python train.py --hidden_size=192 --norm_eps=1e-06 --decay_shape="sqrt"
Each number is 50 + 10 x the weight over the matrix's rms, rounded and kept within 0 to 99. Layers, rows and columns count from 0.

# layer 3 attention output (transposed), 192x192, rms 0.0593, rows 32-57, columns 128-191
56 58 25 63 29 55 52 45 39 49 53 51 52 45 31 56 45 30 50 49 59 41 55 73 49 43 50 51 48 27 58 42 46 67 48 36 46 45 66 58 66 51 71 62 31 70 64 41 52 48 45 86 44 50 52 49 40 39 52 46 47 65 35 34
53 71 69 43 55 47 57 64 44 41 44 40 54 46 50 45 51 61 57 59 42 50 68 63 58 73 62 39 64 68 47 61 64 55 62 66 53 56 46 42 61 55 45 60 56 57 39 44 50 56 42 13 58 47 41 46 52 47 55 47 50 34 70 83
51 60 47 60 45 64 38 37 54 46 42 60 46 39 42 64 50 56 44 50 44 54 49 47 48 45 35 71 24 48 36 46 31 50 57 44 60 40 54 58 55 33 53 53 61 29 26 60 39 51 31 44 45 57 54 44 47 23 42 26 45 37 74 59
58 36 07 44 64 46 46 39 47 36 35 62 58 45 44 33 51 72 51 49 55 40 36 41 46 50 51 46 56 41 47 49 47 37 43 45 37 40 58 66 47 56 75 56 56 58 63 41 45 59 42 55 52 38 58 55 45 40 43 53 36 52 41 59
43 57 55 34 58 38 60 49 62 53 45 45 53 43 55 55 38 64 65 51 41 45 67 47 51 62 49 63 54 52 50 51 51 42 41 54 53 50 51 48 57 62 54 43 58 47 36 72 65 52 57 12 60 41 54 52 35 38 43 55 40 40 56 49
58 37 69 60 53 55 42 44 75 52 42 42 41 30 66 36 64 65 37 55 61 45 48 62 43 57 50 57 48 61 53 53 47 49 70 50 59 46 31 53 51 47 49 52 62 51 45 49 36 40 44 55 37 48 47 50 46 49 51 46 56 30 59 59
63 37 31 60 46 53 43 54 44 50 53 52 54 72 56 45 60 52 56 36 59 45 42 60 45 48 46 52 42 38 51 44 46 55 53 41 52 46 52 53 45 49 53 45 44 60 46 42 39 46 50 74 39 76 33 48 37 52 65 41 54 73 45 37
66 34 41 54 56 65 62 43 47 36 51 57 52 41 55 40 56 78 46 39 73 37 67 55 46 59 38 46 60 51 49 56 48 38 60 58 57 47 51 66 31 54 60 59 50 54 60 52 40 49 56 44 42 62 44 49 36 49 25 63 37 35 29 53
61 40 39 73 40 31 53 41 49 59 61 52 32 65 46 53 65 58 50 50 48 56 36 42 53 35 53 46 48 59 32 56 48 42 57 46 60 40 38 44 42 60 49 48 45 57 70 45 38 52 48 51 66 50 32 70 66 60 28 48 65 66 58 48
32 30 61 59 48 50 55 40 67 43 44 25 26 38 64 53 45 50 48 44 58 32 44 56 49 40 61 46 51 46 52 67 45 69 44 51 54 47 68 68 38 55 50 54 35 49 30 76 47 52 37 42 52 60 58 47 59 56 33 37 59 45 48 79
65 56 41 43 22 53 52 66 53 56 60 27 56 42 64 39 54 51 49 48 52 52 61 44 41 78 53 49 47 50 46 59 38 40 63 43 47 51 67 47 38 16 47 64 47 50 42 52 49 54 58 61 46 51 63 35 38 47 44 41 38 26 46 51
55 50 26 42 61 53 46 43 52 48 68 62 59 41 41 34 56 36 50 47 45 36 53 48 39 59 46 55 48 54 57 41 55 41 56 51 49 47 41 41 53 40 36 54 48 50 64 28 38 52 55 56 45 35 42 52 37 37 43 52 40 39 56 45
47 46 48 60 36 45 53 63 35 58 60 49 47 35 59 51 46 39 38 54 61 49 62 64 43 32 40 61 36 34 49 56 51 67 55 33 48 54 47 57 41 50 54 52 39 49 62 54 41 42 50 66 46 70 41 48 50 56 50 44 55 56 37 53
71 52 79 28 73 40 53 48 61 56 41 68 40 52 67 43 65 61 52 67 38 55 58 34 42 57 46 30 63 69 57 63 60 51 58 44 41 50 30 45 48 58 49 59 67 57 74 51 48 51 54 42 53 57 42 63 51 45 46 68 54 42 33 62
49 69 54 56 34 40 34 60 38 74 75 65 43 43 62 42 42 54 51 60 51 31 50 35 64 41 35 53 46 66 47 46 42 35 63 16 35 65 45 41 52 39 60 55 33 32 49 49 59 57 52 26 67 62 47 36 73 43 64 40 41 32 40 55
52 42 66 55 40 43 62 56 70 38 39 18 50 54 60 37 45 63 38 44 69 42 60 60 48 51 65 42 52 44 49 61 47 56 38 66 56 43 57 67 43 64 51 42 49 44 50 71 50 43 43 48 51 62 62 63 39 53 44 50 40 42 48 45
47 40 38 37 70 57 50 44 36 39 57 50 53 35 71 47 49 59 29 58 38 52 53 39 53 42 38 47 42 49 62 59 44 49 32 55 73 44 55 63 47 39 60 25 50 41 43 50 30 53 44 43 62 30 69 51 61 38 24 41 51 30 49 70
57 45 65 73 42 50 49 52 56 35 44 45 59 46 54 52 67 55 64 56 61 41 37 58 27 73 67 49 58 56 48 72 78 55 62 76 57 66 34 47 40 54 37 61 47 53 45 40 50 55 48 47 46 69 28 50 60 61 57 44 57 36 57 45
74 60 17 43 49 43 61 48 57 47 40 59 58 60 44 32 55 51 58 30 64 47 72 47 52 57 57 53 43 40 42 49 47 58 31 40 52 50 69 60 44 46 52 53 43 50 70 38 51 60 71 78 63 37 62 67 34 44 53 54 41 48 35 42
44 51 70 39 37 52 36 51 35 31 40 56 57 48 55 56 33 59 50 51 54 55 44 55 56 68 54 48 80 56 64 66 54 62 61 61 39 41 47 47 60 28 58 63 51 77 61 36 65 50 47 58 35 45 38 43 37 47 39 58 53 47 41 41
37 44 76 55 79 61 60 36 53 41 48 47 39 60 65 64 41 65 63 43 64 48 39 53 40 38 46 68 52 65 50 80 45 36 37 53 56 44 62 65 56 66 45 17 46 68 49 65 47 40 54 41 50 69 30 53 42 43 62 44 39 55 56 38
53 41 48 60 39 46 46 51 52 35 46 51 63 50 50 36 64 54 41 61 33 48 68 37 46 41 43 57 54 37 57 49 44 57 37 50 57 42 56 55 46 39 55 46 54 35 69 65 52 44 33 59 56 43 69 53 69 42 53 45 49 35 38 49
41 54 35 55 65 32 41 48 45 62 57 59 39 46 50 54 41 57 52 55 35 30 44 42 66 47 60 60 36 39 44 45 80 22 51 54 43 72 33 46 47 38 60 64 50 48 37 50 48 44 63 57 53 30 39 50 55 56 67 38 45 50 61 64
32 50 34 48 59 35 51 37 59 62 51 50 48 35 57 62 48 52 54 55 29 54 72 28 52 28 39 47 61 49 45 39 49 44 51 60 61 51 40 36 67 67 57 48 73 48 49 63 43 47 33 21 65 27 53 46 54 48 35 50 56 61 58 56
52 68 60 46 63 60 57 45 46 65 28 47 62 37 54 57 43 53 43 53 53 43 45 49 53 34 38 48 42 41 46 48 40 62 38 41 49 60 63 51 58 51 50 46 56 37 35 50 51 45 43 38 45 44 65 54 56 43 63 50 49 47 59 52
55 39 53 42 29 70 47 65 52 54 90 36 53 54 42 32 54 43 66 39 54 54 47 72 41 75 69 45 62 62 51 51 52 41 71 44 48 52 60 56 52 43 47 43 54 48 49 37 46 46 49 18 63 63 42 37 58 48 71 50 50 41 45 60
# layer 3 attention value, 192x192, rms 0.0628, rows 33-57, columns 128-191
46 43 51 50 32 38 42 54 46 49 52 65 30 67 47 51 45 21 40 56 57 47 45 56 45 62 57 43 41 49 68 47 45 51 59 23 40 52 48 52 36 45 58 46 32 48 47 53 42 60 42 45 53 49 44 72 46 69 39 52 69 40 59 41
70 52 48 48 55 76 29 51 47 48 46 46 56 54 40 57 56 51 46 29 62 70 57 47 54 40 59 29 59 39 44 55 62 38 57 47 57 51 61 38 45 27 59 80 12 44 49 43 40 31 62 49 45 45 49 55 45 39 46 51 53 45 39 73
51 54 41 58 63 53 71 38 53 51 38 53 56 38 21 49 55 45 49 57 59 60 48 43 42 39 41 53 57 50 56 34 70 60 48 60 48 44 52 52 33 45 52 37 59 60 68 58 64 63 38 52 48 38 65 35 61 71 36 43 46 23 35 46
43 56 38 54 58 62 45 47 70 38 51 53 47 44 52 55 39 40 49 40 42 41 39 50 44 48 42 51 50 73 55 39 61 37 39 45 40 49 48 69 39 67 56 48 27 48 54 53 53 54 40 40 38 48 50 36 53 79 50 54 49 58 34 49
55 56 44 58 53 66 36 47 34 42 55 57 39 73 44 47 59 43 68 73 42 48 56 52 57 46 55 53 44 71 31 47 55 49 52 51 53 47 68 41 39 53 57 53 46 54 71 60 39 43 47 50 49 49 43 42 32 42 59 52 41 45 47 39
49 49 65 67 55 53 67 50 53 32 54 24 59 57 55 57 49 45 38 61 29 53 45 55 45 46 44 54 37 53 58 65 62 41 32 53 53 46 50 45 50 30 68 46 49 49 54 61 58 27 43 54 47 58 49 41 43 61 39 36 53 44 50 57
48 46 39 46 54 39 66 45 48 41 50 41 55 62 38 39 65 40 57 51 44 61 43 49 71 49 58 43 51 59 57 47 51 52 49 69 53 48 72 34 39 57 57 42 53 55 55 48 51 56 35 50 56 45 57 42 58 48 52 45 43 42 54 55
56 43 57 47 63 59 43 58 35 33 56 49 31 46 56 53 61 47 74 65 78 61 63 50 69 34 56 36 52 58 48 20 44 58 49 56 45 54 66 41 60 34 35 60 54 46 42 46 44 51 59 58 44 61 37 40 47 50 52 45 53 29 30 60
52 54 58 42 58 58 33 53 33 47 88 57 63 47 48 36 42 58 49 51 55 45 51 40 56 42 26 51 54 55 41 36 50 48 44 40 44 27 57 53 59 52 48 47 51 46 51 41 55 39 64 50 39 54 49 57 45 64 46 57 78 57 54 66
44 48 49 64 49 47 58 60 42 55 43 50 65 77 46 45 39 45 45 50 36 51 44 53 57 40 49 27 54 40 41 61 46 53 50 43 47 38 30 65 39 49 61 33 63 59 44 68 46 42 62 46 54 45 56 39 38 60 35 46 66 64 71 57
72 46 48 69 42 51 55 49 53 60 32 66 50 38 51 67 69 50 50 45 56 58 39 51 51 46 60 51 66 51 42 44 59 54 55 59 44 69 36 57 52 46 50 50 68 56 60 58 49 59 60 46 48 60 51 34 56 41 52 37 43 59 61 51
29 49 63 43 47 39 47 43 52 40 47 53 48 66 60 60 32 60 48 56 40 34 46 61 27 59 66 47 45 55 55 49 46 43 53 55 50 41 44 43 49 45 44 67 65 49 52 54 49 51 58 59 67 45 53 72 51 40 68 51 42 51 64 46
52 56 42 59 34 44 65 53 45 42 42 43 28 55 38 47 58 28 65 46 66 53 44 67 72 64 59 60 62 39 48 40 43 54 55 54 52 73 66 40 70 61 44 51 59 62 56 43 52 52 32 45 46 44 53 56 54 46 70 49 43 54 50 17
59 51 50 41 50 55 63 61 50 39 33 45 55 59 43 39 38 52 64 46 20 30 56 44 55 56 74 51 39 34 61 53 29 52 54 63 56 51 37 53 72 67 20 39 67 58 47 71 24 65 48 50 34 46 37 75 38 59 50 45 60 71 54 33
45 36 43 41 44 46 43 54 61 58 64 48 60 45 36 45 34 39 50 61 50 47 57 33 58 57 35 45 50 76 50 53 43 47 52 48 33 33 45 60 41 59 60 46 37 45 56 31 60 47 54 50 40 52 55 30 52 65 47 50 59 56 39 55
80 46 55 43 46 63 40 65 51 60 43 56 50 35 32 38 35 46 55 50 54 71 29 61 45 37 43 33 45 37 32 42 55 75 55 52 32 59 41 63 61 48 67 59 32 42 57 57 50 44 45 48 38 36 71 70 57 37 40 44 61 66 49 32
49 57 46 55 46 43 35 46 39 32 55 54 48 57 53 44 66 34 53 52 67 63 54 42 55 43 54 40 60 60 55 53 37 52 39 49 51 63 48 43 22 38 54 44 45 58 46 51 42 48 42 56 58 57 38 57 37 49 62 55 40 41 55 49
59 66 50 71 52 36 58 50 65 64 49 44 52 35 62 59 42 37 57 60 37 64 54 48 48 41 40 32 65 54 44 50 63 56 51 59 39 59 37 45 45 51 42 35 44 44 45 59 48 46 50 45 33 53 46 40 62 62 38 37 56 51 36 43
45 41 48 54 51 33 55 41 55 39 40 25 44 39 49 52 55 39 41 56 51 37 45 51 48 46 51 70 45 41 37 63 48 40 49 48 50 43 60 69 47 44 67 52 71 63 42 46 57 41 54 50 41 64 49 57 55 45 51 54 52 46 48 68
49 76 43 32 62 50 50 64 72 34 55 46 54 52 32 53 46 43 52 36 54 50 29 70 46 54 27 66 55 67 73 34 44 85 45 67 50 67 70 35 43 42 61 42 17 45 57 53 74 46 49 47 32 59 48 51 50 58 40 51 56 50 45 68
50 40 34 32 35 53 47 46 36 47 54 60 69 46 11 62 59 53 51 38 59 67 48 43 62 41 52 41 50 43 42 61 49 56 71 33 60 38 47 59 68 48 54 60 62 57 38 58 50 49 27 52 75 39 64 52 53 41 58 46 55 41 53 06
47 59 65 58 41 56 40 46 47 43 59 63 50 56 37 57 67 51 56 64 42 51 50 48 19 35 51 47 40 42 64 62 34 52 51 53 45 57 33 48 38 53 51 43 54 48 54 64 39 49 50 47 64 45 60 43 47 67 63 48 47 36 50 49
43 53 67 47 42 63 49 46 37 38 59 46 51 60 48 49 54 58 43 35 68 64 43 70 65 46 44 35 31 45 47 43 60 46 36 45 49 29 48 61 43 50 55 52 51 50 62 58 41 56 49 43 40 41 38 55 53 45 37 44 50 29 41 25
50 58 49 41 52 55 48 49 47 72 48 56 58 58 44 43 42 69 35 35 20 43 44 41 40 35 63 47 41 42 53 54 56 47 63 50 56 43 44 50 49 59 36 49 41 54 52 51 44 45 40 47 69 13 55 73 39 36 45 56 59 68 48 38
49 47 40 56 27 49 55 48 53 53 34 51 55 63 60 65 53 54 41 54 42 64 56 51 35 60 31 45 46 62 62 41 37 61 51 46 57 41 51 53 65 43 34 37 47 51 58 51 60 46 55 50 47 57 35 53 44 51 27 50 44 51 62 35